python train.py --hidden_size=320 --head_dim=32 --vocab_size=12218 --hidden_act="geglu" --positions="rope" --max_grad_norm=2.0 --batch_tokens=65536
Each number is 500 + 25 x the weight over its row's rms, rounded and kept within 0 to 999. Layers, rows and columns count from 0. Numbers have three digits each. The size before them is the row's rms in percent of the matrix's.

# layer 8 attention query, 320x320, rms 0.0506, rows 0-14,32-46,64-78,96-110,128-141, columns 0-159
082:526508560531519485526513496450507504487522528506505487497517525484483513489496498476487516509518515499510491519533508483521492474472487500527494524520503491515512483500558499486480479521511505524485460501472438520517495511522458521540550522482499464481529471542517481522507430498491478485515513489512536499500514519538500555507460466536520462447482530491513504525505485513507548525547490474508456446523490504543497466482519493508449536535491485467467510504469501510464494521497537
093:498513451523523502493470500496508503533450455491484488485461501562521495500438476482510519521521473543482498536464491549504492543512511494456515480506531473543515503517495460510526526489496504462486513505519565484502450507506508479480503497469503507479486459498524529442509499501532479541467502506482475481500458493484502480514531496503486499561507522501542501456514520497504462512491503502526533542489479492485494532559480513473559490464517527479489467465507501525514512495528478
085:471518546524486521423514511503466451477504503512517539509533529480493492507471512554502522517464510503500536516482494497498502553514487492500492534518505507483466511505469506511515500436493527515522517483521514461451488507518549461475509531475506485472515487510506527501501557527554524496462491523500520529492490512536462505515540470491506512469515484464469472483511484522507476523465498556554545505467507530468481526484503496465523490518522480458493504478416505544530503499495501
103:531469492492473512478469541468526501507494455509504510494515530511546516493489500472480549493512485539504508501473509533526520553518512492437503495522527482494491502532500419527536512468489535489506535535530547487502492520506498464469517520449538530480531504506527506457515514485524487528489504482480500479468485514476480482471564488492463496490552523505495462467499492458531483488462478516553544527479495479508507546554482494499551472552510524486490533481478496517563487509511499
095:523504495521461494474523549474510488480468452494482520462470523532539495439502547485508511521512501553510482496450530520519480484499495498445506485517515471481498486538539468512496515484515495490503539578485484474535491560462486525504520492489508535452513472517498541435473515543455502509487529476501504463475506492488490493513491488530477494469528543517521509457493511455501509469477465525527525498521468496491500550515455509478494474513474546473491479488486486509502477520532511
093:497471484500481491513524547483481520504489483521483482488528541482510490512511538490513541513485502516502482505463515498513502527477534550449504481494543520459532460526493487539467505479496539497503519516482506485536476494514543481471512486485510520483505519527511492533501534482511470500507498503465485502474468517472488491539531469454471550500532530479501503479495514491477527463469484522556495532519502526501500501540443495478524498510531479489506476469460458547477522518503514
094:487487464464509490490477477495474531498517486490481485515517530487505470519514467525497466525491488488497543507497495480483519463530553507548494524496483523528493524476443511500479499532484471510474445510543518538485533502498507514485449515542514478475496498498546488512544507464490520497528493463527498505511494485523521503526448549500535469540469519509511487524441494514490550494492512487486496460514502509494541493477506540488462519484509472549471512567518478483500506523498492
103:520519459478524499459494434496473506451481491519508503506494450484465528493571488472522486506463482463505535502544466535489501505503541500552488517483446565524481475507502505489462470546489478531483465474472487535501534492507532484532492487520525476523510483498508481543518464479499518465529507510527489552510515475493529481480505537473547504521448477525525526514496517514461487481536522496487490468469503512463481447474508497517484493515520495531503509502540511459502502532481464
100:507554523523516544462510527491499465516471521463476516501512529500564495470518484515496471508515498564510513476497558501561503469489489504476521484489543442513538495523476460496534510472539555505526521509483508442497478532523500476494545445468547495488494456489521523456500535531483459502498487507477487488482488511513514517496513466539520533500529558512498495467530493523539497521499467545524520524487476504499501521522483528510507461498526526469479485473469518494493502481561524
167:530468490523471507479485553464503485528470456457509495534494528521546486465487520512499517489511483547489472484453523508526532545505489533486482490527524483454513492510491472522524514480498513495517527556516533436505489515475471465472511498454504561487520512512536525463482517503524497525476480528450517472455503516475484516482526505497449528475541531501508491472462534442487491484464469519533527524500484483472483523532490530459533493519489512491474498502456524512536524494540509
103:504488499474468519524509510491471526466504457502502487503508496496473487525504489485514521484535460489539528502507494496516466527485538489512510496521515462510471513542479468502512509462514546438523485497537506525514521489487511546468507540475482464479487517537497507467497488462541505505526529506508505476483549496478506512486509514484443460484512498493503500488505481437556542532484582487458516480496527507502541505493468488536515495524498503516470547517510479503503495543521466
095:490506531498463524521490538522512513530482495517505506467503512477492503491497536542501560523478473509499500514489490529475503557464489553446515502493494508487510505504522501516503459460466476429493492496492454504511524509479525503512542510497479475497487511505517506446499495492542502536510500465525476449493479502529510439497548480524499473511523520463488446464465532523473479498473525509496532505485503537522545536554492505509549462523478527487527510469503455521517518510509510
084:444480518480445491479462483511491491515502517511521505494492497570452496546478508545517515509516509481457455536502469484473468518490533551493516516489469532513522522470544500503507501528504494493470492518488493514490467517467483499496487475526447505525494530494506484515489523487510513482465507457552530516538519536480526489541518487505519569493472510485512435485521491530439491494469528487512527506514494488514464489498533497475485461515511513527497489558500462540480506505520522
093:515505490472509470534516550520476560492487404509504487538528491495527518514460527476496541481499475531541508473497497507480494464492492506464508513537543555514483502496487509494545523452491544470507504507536479499545546485479488508473523514518503492503491519566525482515487514471473498471527509479467462509481499529497478479501496522491420511460513508503545482483458492499515544505502517482491508481498471502478521542510518539493468456514536492477509541504484493497463505558511489
090:528521514482454493477540466464470460479506477463468456535466481537514447483491457506461504476518531491556500486491497440534516489506476486531497498506488435522494478487487530489511503492468525534477471482539487466463471506493494493476480471485486481474495448497492476453494488489452502512501490490469515488477495498512520512512437500448519516504497519507536502459515501512519482535519495521482478526488511476485485543469490534480444546479488521501491489490516500476534490441490483
056:488473527538512541507537525540476489494509532495521511522479438540521507514478517489510515485482528531444509516481543498480496514557489504464525524505517469487509518509516449495481508492533510518536514486482518520558510499461473489519489492482522530461506499469511474483500519523545516461498489477515523478526490513499482496510507463446513530537476469491537488515494504464528516473485483507518498518525521549482491489494461489468540498556516494516491498476494495517503487514478514
059:492516507487503477502480503477528494495507479508464504488495445532529494474497516519490473542508476483532481516512503498528514475508478465500504479485494496499501446504566489464503509511478464486508458507506488510449476474514496523473546527554502513559548467507524473512429434527466477567505515481507507513463485518540481467524500546506476490496506494488524478449491532506500501506526467460494508476488520492529491518519489497525505543453524539501501517520490499526455518470504504
067:497542495484527496485468518461507519450536518509469484506528540463504505524533492546506488456498469458516561496502527492510492471478474491528447482450493535510436461479481486508512509494546518469511501520485519524465523534526513522487490524494492479456495514524506510520540512476500540473501498494487486489508511520566488508508557543492499520457501475500452524490469484485497509508573488508487481462506480530490538485543517500486499481503561465529479498516482506482476532499525479
075:472512477491506488499476485502527542494544459527485511526559521501508524517513470508491499513510472468547498515530531513494517511486547473487481505449471514471477492518472482451516490516539478504500493528510518487474509488510478489491511531491484472523487525518486522541470494516522499528466533498482498540498492495536495483514526547479460471447529513465459481457444497459501555533438474525497510529480502517531489523495459475509503501481532494537501537526529492519521543489527459
074:491480542499478504488507505480459465531445482455520474473456491524549434459536503497480483501508520499478471489490504490506498488493487522475514499507528449494535460518475479503500513527490507523482516518505456486505497483496499505495511468471508550509492475513510537493472436495474474510482490488480521510472481492504469492531463481514524502470519558486539508497494532498520529488460437480466522506509504475516478508484474533483479514463444494456518496546471487503540527474524485
090:470491512502496470515482506499459505493508441506516462492486513534511479506477541511518529476494492585482521522522484518524522483526481482436578490531541469483467496527494430474515512467476484477511479499494506510515504490481486530484524514513513480509466484516532521514523460509515465515463526511508536483508493517486490488496514508491462512478520527476525509471528463463514461540484501483546500524481503496520525481508499488469489491481510530521493520515503446476509496505511491
085:510459509525485533532486501533507483538441541492511540459506504528499518458514504494486514487512520501463476504476518500532530510506463526454453469489495461512502500484478506510495482524517491549551512527507481485553462487483479474457548482529479515508504499457475506485475509495427502531511507496525540492492488442484512482526510486509526477525474527493513487538528521494465484489521512489475523517489502473493435516509471499470495506477469510502502479529503514529530509467489516
084:503498487508507536492517505540500454489486518489502532539522523519479494501479517493507560500554488486464525516484490499456475520494491457492525503524533463499495526471498535516467513520500544507543491485537468518513487483476508518483487497519491496534500548494484490508508486480538526512533510491502504507502519488504533531517504481478496519567499530514550489585526557473525536473475500521510489521535524534481484464522506498477507537503524408529483506517477508550490484484495478
091:470492535508535503462504501480484484514489503487521483510523535509530483444482545512505503448498495509542503462535521485543500515518520531477459436472505537501489524492465488507507534500505509506470485501511519471472549500551456467524480503484518528506520498502532507502489493477476521487477534539468444470474527486494482489477553490537501519496498505482467525518451483491490509480499482528453537481497448495471527438477452574486526506514526518442465528497467554472475508528506488
139:494474536546474508481450538466496465506484476480510475485496520511534488456500519488483519534542511537531471513479573502528522499500493464467490483514517532470505458542461441501503514495503498474517509543503513444506501524515496513455502526503491526509504499505521534482493501466517492529511525527431503474470473512514458477497490511502476503464533554507539523456477502466559529488493452514489543516479489467492503534514503532471504487514492511460511501531503515476539486462527495
115:493546487446499465493488468564497501497544499510489531502518509485488501529489508477477510509478500470536484523505468488469489500518516466526537478503493528517480530478489529482498473481478470493450496466515508529512509485474533547508493506531479462477508494506499511513480460478499509500546499462568500516513498524501536518503509511483504463435465472480505434507522482512493472541494530492470462476492527498545467499493501503539498480522481501469526531467519476526499468516494483
093:488471480505500550547524505476506543516459520503508510501548495486518535467521477466454456506492464533495508507521532489503499532475472508507480468476454469485528508509525517517480465502502493502486510549474485494547537503491500526516504492505504478516489491487447457505452461554470518469498486503522506505495516501467462486505482458542541492492480523490499446474497465535473511434527527480487518520501511484478463490517525467539469493481491558484533469466489512469472496494458529
089:485459516503475534541515451484535507523488460489478501450492514560492493475472458503474497512477529525500469506497506501552512484465502517486559489522459437527520544529524454501525472501509446470458519529486512477535506498488485527528513480508504491454538481464480495498484507505444485511485516472554509477499478483499485499485489472541526509477491458532468513460531485533488457473497518478464469471511461467525457514527464484496487508512446556446529533494545490485489505516496486
097:482440490501525481512529532490518495525502522487491516526488501474489529498499483460516503533502538507570514414504486491473505474497509477537469497516516542496468494461489553514494493482495514506499533529506494484489524487523531494540495507497486486500521490516481440503475478553485552476515482524488501516497529508491460492488482499499505503509495516543487544501489515525492517466563475477487517521560481521524525483512502467542468491505514474513535470484484500468492475498501514
092:541544533452487470481522480514545488489522510462477519506495546451501560512538498485517509565491473454523528486449501487482503486540512512507470456515471508498485513526495503524494508495487484520503509509497520486479515516510488491497501499501522507510491492521513488480500499430534516524547478498496511495477490500524509507524481524502500479515525505488516508484462563478487477558484480547548465489514532498489484459470478496521533522466519496506477489492483495503515489536513492
078:528520473510487493507506490516492549503527496501505508509441520499491482464476498520519422499492485498512466448517477541463475496520495519506502481518471516516480503520516480503513554474472455444498516477478493493475513505549514441465512493500482489518476537502453547499471533484464472505488510487504510533489462501514494487470482492505455497496504529508519503469469498513468463460507543516456507534531507551500515445499558514515511481530489510497492510539546506483522536518482503
084:467462459447488535496503495495534506490509469534516510504526465483516512464503509493490538516517491486567543486514524487500457486502460459530481514490485508527515473473504556539487474483490505486495469507498499494499493508492519526522478491504473530483495486507472475514511493471533492525483453509510499465515504493475542533521503495496509508468518469509519483499522493481517510501508513493518491491508471516471510505534502435471538486478476480527486489491495521452473531498498495
089:529483482473475477466520522484525497494459483523466477525558540462493493503529513513498510515491506495540525492506493530531524520484515495524490499491483476538440499505452479524496483478499525463472509532536520482499539513527544490503492505507463510479511484510531494465547526462565480531474486491490482504511487532554510500481498509493454483502539444483481481504479522475533532487534472492512509498496488484481518494493488490490505527522507474530505524551494504507505504515499490
099:545505486486507515487475527509539473511484473497506474531554539461516483500519499486482568533517506508517545460494511495518526514494499447497497484510519494498492536496475478479476499498511538505515505533509533487492513508526530504510493537498495501475509489505480498488535527475597499523518505485497510496519510514474495528491480495443480506547505494486494458482523497507549539477490508517531488494515476494494528484485488443490510504469482431536470510523492477480509455491524509
085:495499542482496506507452532506527442494536508427506479499487469529527470445479500511455506461540507528493488562477514477526474510499519486452514483496530462493510546501507471529510536532500468557513503498463462508502480487471457502495510486480472513495507463489488535503483485491542491492505453519489568494497513487466516521511465512556544488528488497523515491495525473485522509517502475467474485502513485488558512455524448483490536474508481507524495504486495490535507474502526496
100:497536522505488509503466485513525474498502447523491441521509536527531492495521472473488507499486506523530516526533525487524526516477508445500515487531563530503502548498507505499484478491475501505525501513480502519481459514482498498520483566473475529531492485495524483508543486489566458497499470505513519471514496510477506492535521484489478484520522449510514460495498467491512494507492521489500479492505483521541499467534500451469495507468453507496477515491487496493535478508472494
110:500532529478480523516510495541510508516539530489473524512502444506519507475463497481469468511484503507484478548473505444512489538496477475511501501474493499502504495523549497513499534490531475523501469471493462470517511520485494503501495472529484504499496504504459519512500495455439478501492498495538451523488523489472502490510505476584524462479463515514521487562509512496462479515477495477480523483518514491534480551504467497526503472516469559451508499457535506470522499531476529
104:500452506516515501514537497498520498511555563481534508497486457485457492525473510450503480491496500465474509523492470534459453502477480504520502548486492521526482525501539527487469531446518481475519476478501493519534519496526525503487533478550498476505465499520462508523468462505514555484497484492522473501504514480515496476461530481495522526524475520498524500553496501476486493487523519445458513506477476483531467530472489532536513575524486491521544487506476470520472521505489518
108:468537525451496477480468506501522464475493525508478436464494517551539475498486478514481515502489470506463509522465527483516500477475515447481538487510533498504514552459469467492507496483504490453493480488481536497544498501531522486492492541483473518514475417485527526478523509485565500526502501545504517509504517483464491455520482545506528524501506499481445476505532478477521501528485479508530482469493501474500501458476471523496529440487495519490468514516527517516527513529504500
114:529497489519464515489452570493557470519496509482477445528516511516547468488525464495444506518494516523532488531506550487543530510492518478488467472510518500462509511523491463502498517496509494498504480532502505488519515523479551507499493510509497555485532492517504495483499524467472483515488490535469500483506519518494496510513517495536470507474485512503506492471496505503506533520509455512511494485511490459491511532544485468504503456521474526506492476533548530436524466494498508
105:530538484479491475548498510500486522506473471461455523455505500462522514505509528509520525491523525464543501492497519505455470456489528500518496521524518471500488489564495497480525497544502498529493481513538526509486554483512496554519526517525497496482534533513491507505485493525523491512521509474528468534499447506493506534474444508488516523516471504518507514469486489515512514490491512497490472527507434489483516499513487490539522527532510449480515524505512427464463455492533491
125:480483534484530485530490453536464560486484494530488497468498500510548546507522486495495496460493523487509536454518498494490478507570504471498558493508464470510521505471523494499505459529517466490490527518525494522493523495483489492514476478504486482518536493502477479492492464522499506504495472472577506515501485486497506491542474480536521470489511479475471493473540457539438486519466514496499491479468524490458493493505497477522479463505501552482508476437531483472515463504472487
137:458486506510520474506473471522495534506477503508443453467497526551515510517514508523509516472480551512491489495488519470560502493500486554492511473520485494495515459494536489466511439509504474520434533503506516479501512494489479511546496468524535475493530506519509480479495521534472479495515491482519525496507516497519501506522515498527497474485475483497497483508547478548452463535449515484505475467481490496475523523502467457480500497525466537462506509458533458488497496498503490
114:505473503478528535532503544497554529495526494475518513523473476466502517486501423439482513517525475496544491473503488498494488528473489499517470507502468561467479544537507554521521512500517486514499470503459462499503504567503499508499487479527495503490484467528451494542503497478456519486506482503502464531496494513502499508496474500540523498465490522546529538502481487509474513485507498486479494501535483498494512514515522479488493494512455473502539477468511494499504479491480533
121:545536524485470489485462535493536524490510494461485509512482511467491506495481521488501504531497514478513496481485515493490520494518508548485502484494501511491455492519485478512499510460493499476491479542538515505469503512483483512471502512543526537473530474493501505525487486495473522514540535468484487486464421490491493487495464533515535475549535558471484499489489488465524513547471505534505489513508504505504515485497489543533503479492471488472500524524492501462514476500521495
088:475507499510523482467514478504507518522501520525465444462468519515446492475530461484452470540522542519477529453489504481514516484502491476544499531458489489467497479554526496480474463547517477513487463474495460519483503492516486475520522547524480506535524492518483529514505451538526494508486463520494518511499500500528514474541504474491530453538466498519502495510522481511504553517529514497494464463502516464510503458469493534537469521509463525501554508538523516486494428481496518
079:500473509529509532546510529532508445523468531551496513504534450507518510514486505456509550480485528526504474545542484491521465500503486537495507493543523468541492513473485508520530512513474472516502510521526511487527464513478527490542492498512494501467498446520485484523502494504540478516476536472515495510554463498447481520497483497502441558526471508447512463470524504520519507464527486500509459495519454484472519539509502467478510492511492489504463481460532490516473534514495486
101:532506478474500501491512527474478488488471491503517509534517536469494499536486521551508508476465469516539500483483507519521500519471512480461482541491519505493502517510504490478526512457510561465533517513536510503492503517497506516469504532443531504505528485525515500471531531532506528474505487503498509473466492536510487508494502471526468466474538522511477470470461499441498460504416508500502516498460480538486520506477522471479534444499518506503484533513467487477528496522514483
106:520463485519491491513496530489518467502464478495521499541538512490531497509479523507524528470473495533508495459489521524507484495486524517457513510528538474492515508524492463511492487455493542466514534494536523493499471499461529486499495522449540518492526497516508475499514526505568495492476472486512511479495499527466480498480533536474432545499526531481522443467472490466504475504473490532525537502487449528502526500483514465475537457493504495500451527520459478489504507496520472
089:507457507487494515490496541466501462482486455508485537485490489492501483504495523473524536484500473516510487498507523531522489488513501509483470503508521482499505516516538473498514489469498484492495530515546452505530564505486553532481545476501459512490492524537524486483458525512482521497493485491492508501517525488482458506505504524543474523466504539547512490508466510487481516538467473538458597472501472522491489486487510505491500468551479489508443468495486484495555525501470474
113:511474473485480528530493519505452514490473473500536487531512505498549481524492565509523534456504484513521505501461500471519520516512543519491453469493527513468509515491458473528500487451489521509505531508507474505522491505494582488488522508464518557493538506522545541462502536545539500469515486507497504464470506542456476490524523498500479528448538520496487517466463534450514476492449490519522501514505500512509470502497491479457533440506529473505488502528474488499506475499510473
093:484514505500493487574483497502515522499562541504519494517523437525498512513516482497487479516489473475473517511486460482527503486467497483498509521504491507508486548442515532520464514513507479533503483504458473521497476545491429519476473489520512492527520496484475504544537512489491501484519510492505490492508477485504538490475468483512524458511475485476516507529486525484480477448514530452512406523513487501511516539540452495508509501517490514493543534489518537522511516483489486
102:510508486484501514530490466533549511478497549514551480525472488504483517512541488509485434521496496460470489516538493518497507493485525491523544472469502508533494528475497506525496487510519505493462475469484535544515465494523492503493475509523478455532531489518482504538516489481487466466499485500513467504499512495480495501475513494496521491501454455516491511509531535545494517516513533487490505513522519465500471487502518519515460549487496511517513480554509507494508503487495505
111:516520513481514512510501534492482492508513472527464508510503494493541401466493528518528544472524492510539509507491481525493454468486511464487492505506543504523545499523487440497522552435508535499509490508526507496561489523508544519501518512486520537487484503531526531465492512491514543468539508543484492466513492493468486469503506538521480522451523512511497464479486457463520503502469503525501509495482446517484513479489516504512528436496503469495478513526506515494528486513509462
166:535461501510480539488497534476488485511467490465531509524515504507511493483474561521507515473478502513504456491464536507545508509493487511462481504494517482485526495511464457515531529460483520468546531541507540452534491509461508492484502500478534534511503529501533501457489553481510505509486484515483508463473490548479493507498529512508446514473537537491494487491450526457499487473460476526524533532498451529473503514528469505459557472523502506491465533508480501471509541503511479
112:513493525494486479517498488531496448484535465482500501467504496498480551556510464450487496481490507493490489432505513515475485495497503516455530532497525451558484514502550480539454470477495507498538500446551492516494501470498480529499494526527476442477470432543459480525503499504503508492508467481545509548504474513532512494461491495447511506496484490516478508550515463548505539533498543496537490477536467537494551486500512483510454495477472503495516526493511476468469522513507495
117:471521516453493471485532483494481505477545480515481529509511496453499550518469531477485514494482488515518500478508498490495488512507493505506535458462488525557494527503508501475532487481515453449484500504510461517507529498496495520516474479505493468545509524525490526534469462480484497502514527444527505475502497472544525479499504503499517476505493488485490500521513437515460511530433544504476519474482484526446522493493481491533509449497518532519505541494508470510501501546434489
101:431477503463490500514468506493497541513502500513490473491459540503484565526473530540462488481514516478492509525484501512517484447527490482501513503495490522491483521499509497436502481552504472470499503534489499516464519511531459514538486473544495478490549526469523509502434490515538462514530471509506518492499506544510533487481507536459492486469499490448520475494478512470454552476504509446497488487514464500472506514484494474517519497511503531487512467512474470528461469473472474
097:480500490448523515498497476526513530479477492518480493484471482461475514490458496474537516519523478454515474459469479484501488506477496510479507476456512541479452493473520532467506526450525541492528512497498486482526469500466542504524516504489484514494522522542492496510516494515486504462500492470485515506459498520533473499547495548495500482480483493514523568505475495480477531504510529544479476471506516503506483494466524544526481475495516508525560474517476496497518510500495502
119:532532507435521478490481482500491501500472476478533523477499519485531515435537437523514526517506523496537535474470512509519520501507507512504559468489486458531487458522490472543486482507486513516461517494527518509476493493487488485515503473495497511516536495517493531513523499520492524497503505488486553483469451478523528502544485510483507509535526544502489472450526464523494502540502500508529443518490521447512507553470514516527456533458473514505515497515532495481515454486528501
080:510549496487493466515529524449531457471508462542466454514474486466523519498466509466477468487516484519529524477526483510500499481497513521534509492554514498473507480501496478518477493480472480477454513519442475515533499537480469518533531515512474477476490493547510516522561473501506464468484485472481496480502491524486518530479474505505506509483472537549492496499498488489537546509533540471507512494502512504520525495491488491538494488524519490482524500510504486506522523561480514
087:498467497505524530489479493517497525543503494476469512509517480530523499495493504535489503517493538541445472498452498506491535526511498495463500459512503492528512524511516520531533532500497502515517506530543524480474483486483525475448510465455502534490514460458486509492482509509547488537494488509477496530489479493501455430521537476505500517556522479462475477477522511512506487518453480505526533528469471499492488508585516455487498475518479537501480491494503505515526492475520483
092:502462536487480563496498513520519512476510479526525474518551509513518432528516462524472520526511517504519555513522492524511474528470548536462486468512513509486511526547508511507482559465509499496461470498505506484497504529477530488478456531481527503512521450497505523493501481476555493500484505484516527503497490502518522497513507482518476492498510529492508469463494468507528532483543474498541500506536518489462486516513440490517554540502517513495491530530503509501532509475478524
103:533473490508494547454485524509507489509500465514496492500518513529529469480495497477466543513486527534492517511481502522520517540517497507470507491512519473504481472538532466511521496471520512555510483518516521478482495536482488503481470493464536500473519432500514507487514510480548492543498490525479507501489472506511471470524503495490462488506541531441509483445505452506526492483495471482502542523506497496474523511570491491481507492502501525526504501496501487525499485473499524
073:505501497506522479471513526471486479509451481465487502495466497524529526423514571495524509481491541504528450459469515534515493451504513489489463516481518467473508481521514500543494483555509492520486492518459488490496483505500476508548533482483503539495472508471488507477511519486454503500507519508458501497464503535485511507472505518494495484457509517485475511494498501484478485496474461549482511477542464508514533501518477520490485476499490515505514470534483514485465512526520519
102:507459516486520502517470561506516505518487491474497442517521549536537478478542512473493546548559520516488484497498501501526498528471543519464469477544552543487545480520531487557488512515532531513487513521510480486524459514485490508494522500500538544460497514503533463508510515480544495488496477508473533511511481499488499503494509506511498517482558521481522507457493469528521514490521447485523512509541496478488498516544504504497545487516467466503507488540533469529480518481517527
085:522485494485465508491472506540512550516488490485469481505500494529466458541466484484540488515532471488460513449509484510484499493503519517489544508536458536534549541508487503498494478514487488506528511538504519517540458473517490489486513518493490506486563520500503538477509532492502537552513504499509476497506511493459539486487520526508503524529504521503493523541479528524479490461478524511544506525479530464530517493539524488478545477466482449463482478514490472518516483491520488
085:489483509498497481452487486532484548509556501465507515509506521474463522549523523500495488512513481450494536480506531536438479518521531472527483519473462548530457506515474491506501477493480488514509531509537502543505490448545558492509501484516523485501495519447542507470499483511488508483542498519491491527541493511476533475488541500477551533518493497494529473514518530501521421496510520483506476487476502507513510502483494534487529469502517490509498548491505522508507504550526505
099:545483518494524518515490506487549467481438511472456476465480534495552517429542490504491452499485518531493503518509531496510482478496516510471484472512539464462532484534498457508525497530506467490482495510456508488483477530499503484503522483485522490514514482512512499517502527482473532524459495527490523492482510540465495480521499475485489493479514538517508526486503452519517508501489470515502556502526488488481498468528502489517552489488523537506471459490472540526490470493495527
145:509471503533493554507472549477507466513471469488506465516467500530538499443494497513488510537525518531475491498482511497545520537511498524470469485511523454463512449522508490544502504497485510518505528537510534451524478494471462475490511480497545549522519488505538514479493491495509492530480511533459535472481486524516473505530495523517471522478552520498519518466496506475491529489482453503495534520513476473504474516519493522485492516521454499482497475526490514519504509456532528
107:484506498486513444529521460494492475482508484535489506462478482450468494541500497507510509503478495475527547506523457529498443458494525499520533508499495499509466523488518498494501473506502531488541497452523506519461491475507487500485477526509500468485509504505511473502503474514483500533569523481567487494495517492497524511473500518477524492448449493489505464496525482498513554516518556473503441483453520514490521483458481515517490501476497474501466515543490469499431476526498498
100:458476490460492522539527479514459509518493473517466502464512488504495471473539493505496492527509502501508501501533481490507483507465507501519528487533490483463503497516518537508505511501482492479476467470510500512502529491482496517521448508512496500484477506507449460548457466527488505467506503464538430551508475493553537490542489550514506468522453516513467500481522450507515538487557513427465505520537530509475524509490518506515491502483510515491510511527541452477442501491487509
091:447468484490440536499473554491531515503479443488530535528482513508492485504531510513504525474489483519471420506495506512491508500489428482483536456538508496518475525495500528475507515493499534451522546530507470522510453463443474529471478482555498514477496517535525472505483492471497474516492529463502451475528531498469517497499521486501471515471506486542489416471472524473479514468485547484479536494474476506541549544502479517455512517503486494493504544539527443510517489502499481
092:513513474498497506560548534466487480485481514501450526509470513491523470493500500485542546507488525474490500489495493507504482468487507513460505523513531535516482468510521534525489536514517511502511483478475456499497496462485501500518534500524499497506518541553519443504512465493432523498537536489458513501500520482526514506505486540485485479470494501509512543498511486542538524516531471505481514501525450532490498471489502558555486509524504492480548501490487499513439469526498500
# layer 8 attention key, 64x320, rms 0.0522, rows 0-13, columns 0-159
088:528502507521489483529500519453483478515467483480528479549495536565532461497483502517544499477471479497495493520458500473536472508515508552422496459524546520484554502500519501515506548460495514498508557534469511485534455520509525465486508489474539553483515504507505506434485536516503505515493507524496509457481511516503506498482510485513500538453532502482511495501505501477490457483463496546564533548521455512510497530537502488517558480515504490464488493492476503494510527498518514
071:479484503516507505492550475523498523492516499525479522499503467452465519511503470474524513485474522475516465493498510553479558458459459475526497523483470467518511489503508504489528447484514523518538514491507456507494519482537489508491508493546498489512527496493456491489453481524449548489479507526493463538519515496487434524529522540488500525492462481519509509562510532500490502517513505511489510504508518529495532482460546508496486482522504498505501526480493487474467469515463465
079:512482483512452494476437495496465493508458500434503494504518530541553487457497511498501504538488486543478487546489502498488546498525517509499505495507531496450502504485514491545505508465503501532503512516501549410487472479472520473488514490455511544505535484477510509496472505494487487538525503518456492466473471515509501488530499502500521506489550497485490529463495525473520506482479476508520502559473498463467490535501471521471511502522487512482532464508467506499535474476548512
084:496489523510509534476426504528481486539511510490498486484489538525536475479515518530492504539482522527479544500472549507513563519520501476503473509503533490435511476469467497525520496477507523520475509530498530414467477494494517503480523487492500542515528465480490533495473487510513501489518482534472500457482467490516486473515496501505513532503499535512489515460519570490524499504500446527504503483477494490480460530490542531482506475499485525493517478498488521496491489461544454
093:508486528514507527476504525527489482524547514480518469482484508465508501480517480474476491556524487536473449524507486473530516507476478509505480516502489534477508482496476534480521508461508546499486476527519519456472490521507468477479487536481513517487500492494475500514499483471529471514460494524430521496483492563529475501491486521520485503499518485498490574490476502491535523522533468521474538479509492483512495493484505529547479510510472484508507488450546531480485519502463458
076:512507488507474548459498486519525529518530477466490497474498506484489491497505521496508483521510509469506511474468535468498537498475471515523436525510503451481481480494518480497523506520495510499527525492528534457486456510504499491486508491491513523516511506450491505511438533501507527505475491529488513485487518522555465510494489515541468499527578484503522557503521540500521502519506457491523494492451494477504509507460476510500526524506490478502516494505496516481489503472545454
085:496506500537469495493555494477477532544485488492493534500503547495505512489457525506519468475473478546482441479464538529497523500492498526449502513501517509551450484539478467512510469503478455488523539469505490462519489522503481531467493501526520533482471528479542565460504504540494483508473490509448520495503501513468498507511502490474483472513509519500495509481519501500527500524495491515524496535473436502476498503507481522488528508522470487517500543474501483507506494477519499
077:508480455480507549500538550510489501488525487499503499565484497494566507539483491505478550518494526494507508446489515479502484512507501483517518522498527520489469525493458487516503510461481509505526532479518527522518495506474493509487452459460458494491462533553505468490484507521546533505473489501500530517543559462485544504510507490467479487510522478490496513546507549476510524483519517504527487470486496507470479504521458479469464479508488479522501534516460518522492494495526509
070:531523498541459507488505472518488465512525494507529521544495493508484496467498511490489534525471502491512485486516507482522521501496483510511503500478492538509449540499471500476507488498491518480531543506554550431489494509524504510459460530465523495509494546488491516495511490503469516550460507533473479470466491500479504508525508542510487511454511450473473535500451553509489493497504502491494520488476516495471481497478441550457474483514470477517473500500506525503531510479504485
057:497492496496543525488553505508540561515519494537499506466471442486495515519522471535492497481481496541499482493466534530481527460528483517488498510499508547506476494577499502446501476490486506463461510473509490443510537474517490510492497481481508484461491499457486536503495511519501451504450511499428503508490499502461447484497498477464476480519461547550484497542495507497556512510533441496521500446528486502517473527534546510493461544462496522480507493499500515525519480520508527
082:457489527528470504478442502517457500502478462486547453469529499515504462445518493497535495528455549490514515500488527481501502458537541447466494496476490482456538477490493538473547500513509469561481475510520481508503506509505507534497473494490491493515503472501483491523506482513498446487500500519526453480477457507512508478489506492528529492517496513503519521452487480511521502486498471465474508535488507491527462553494501505502487485516493551483514463482506485516501472525561495
107:491494504517477503544446460544529496514464480482502484511555479526534501484520490497460480509559503476458482532457480487486515492503514479493482495529495483530490494486536493510488489538517486512501452522468492531507498495488471462538487459479508510485533468437509471481498428511504497482514480499534532487502498503498506530511459539534493517501506500493522520477530473518495512513483518524517475554509491478504475490544494456577531510477499515512502470477485503476484499467477500
099:488493530548548477501538504508512482488462493519486461466517497527517501423485499516508458493523539525478475502472480469505500495494505521471489468475508495496555482529524485471491444474503506533503481532467514502488503500481476479532507474482485547493515524453478506462509485523494505499476519479500538463433418507495448531542474482527529513505527540526540519517521433467515495496498500533509499510459445495494496557519490481532513466480503516456494481466485490470505551513527515
102:494488496512561522500513498524538534521534558490461502471470470494470511517540477508434526540505534512468486449491473513460498506465464482562501524468510504533484478458510465518508441488528518484535494448538499535504500492501480530483498531552487491526498500457467486512489504523476489529491473489474481522518535516467495503448503517504515494501469508463500519514533515530495482528533475473525499503521508469478513508498498502487479501503459467534516477488489512466453481454488522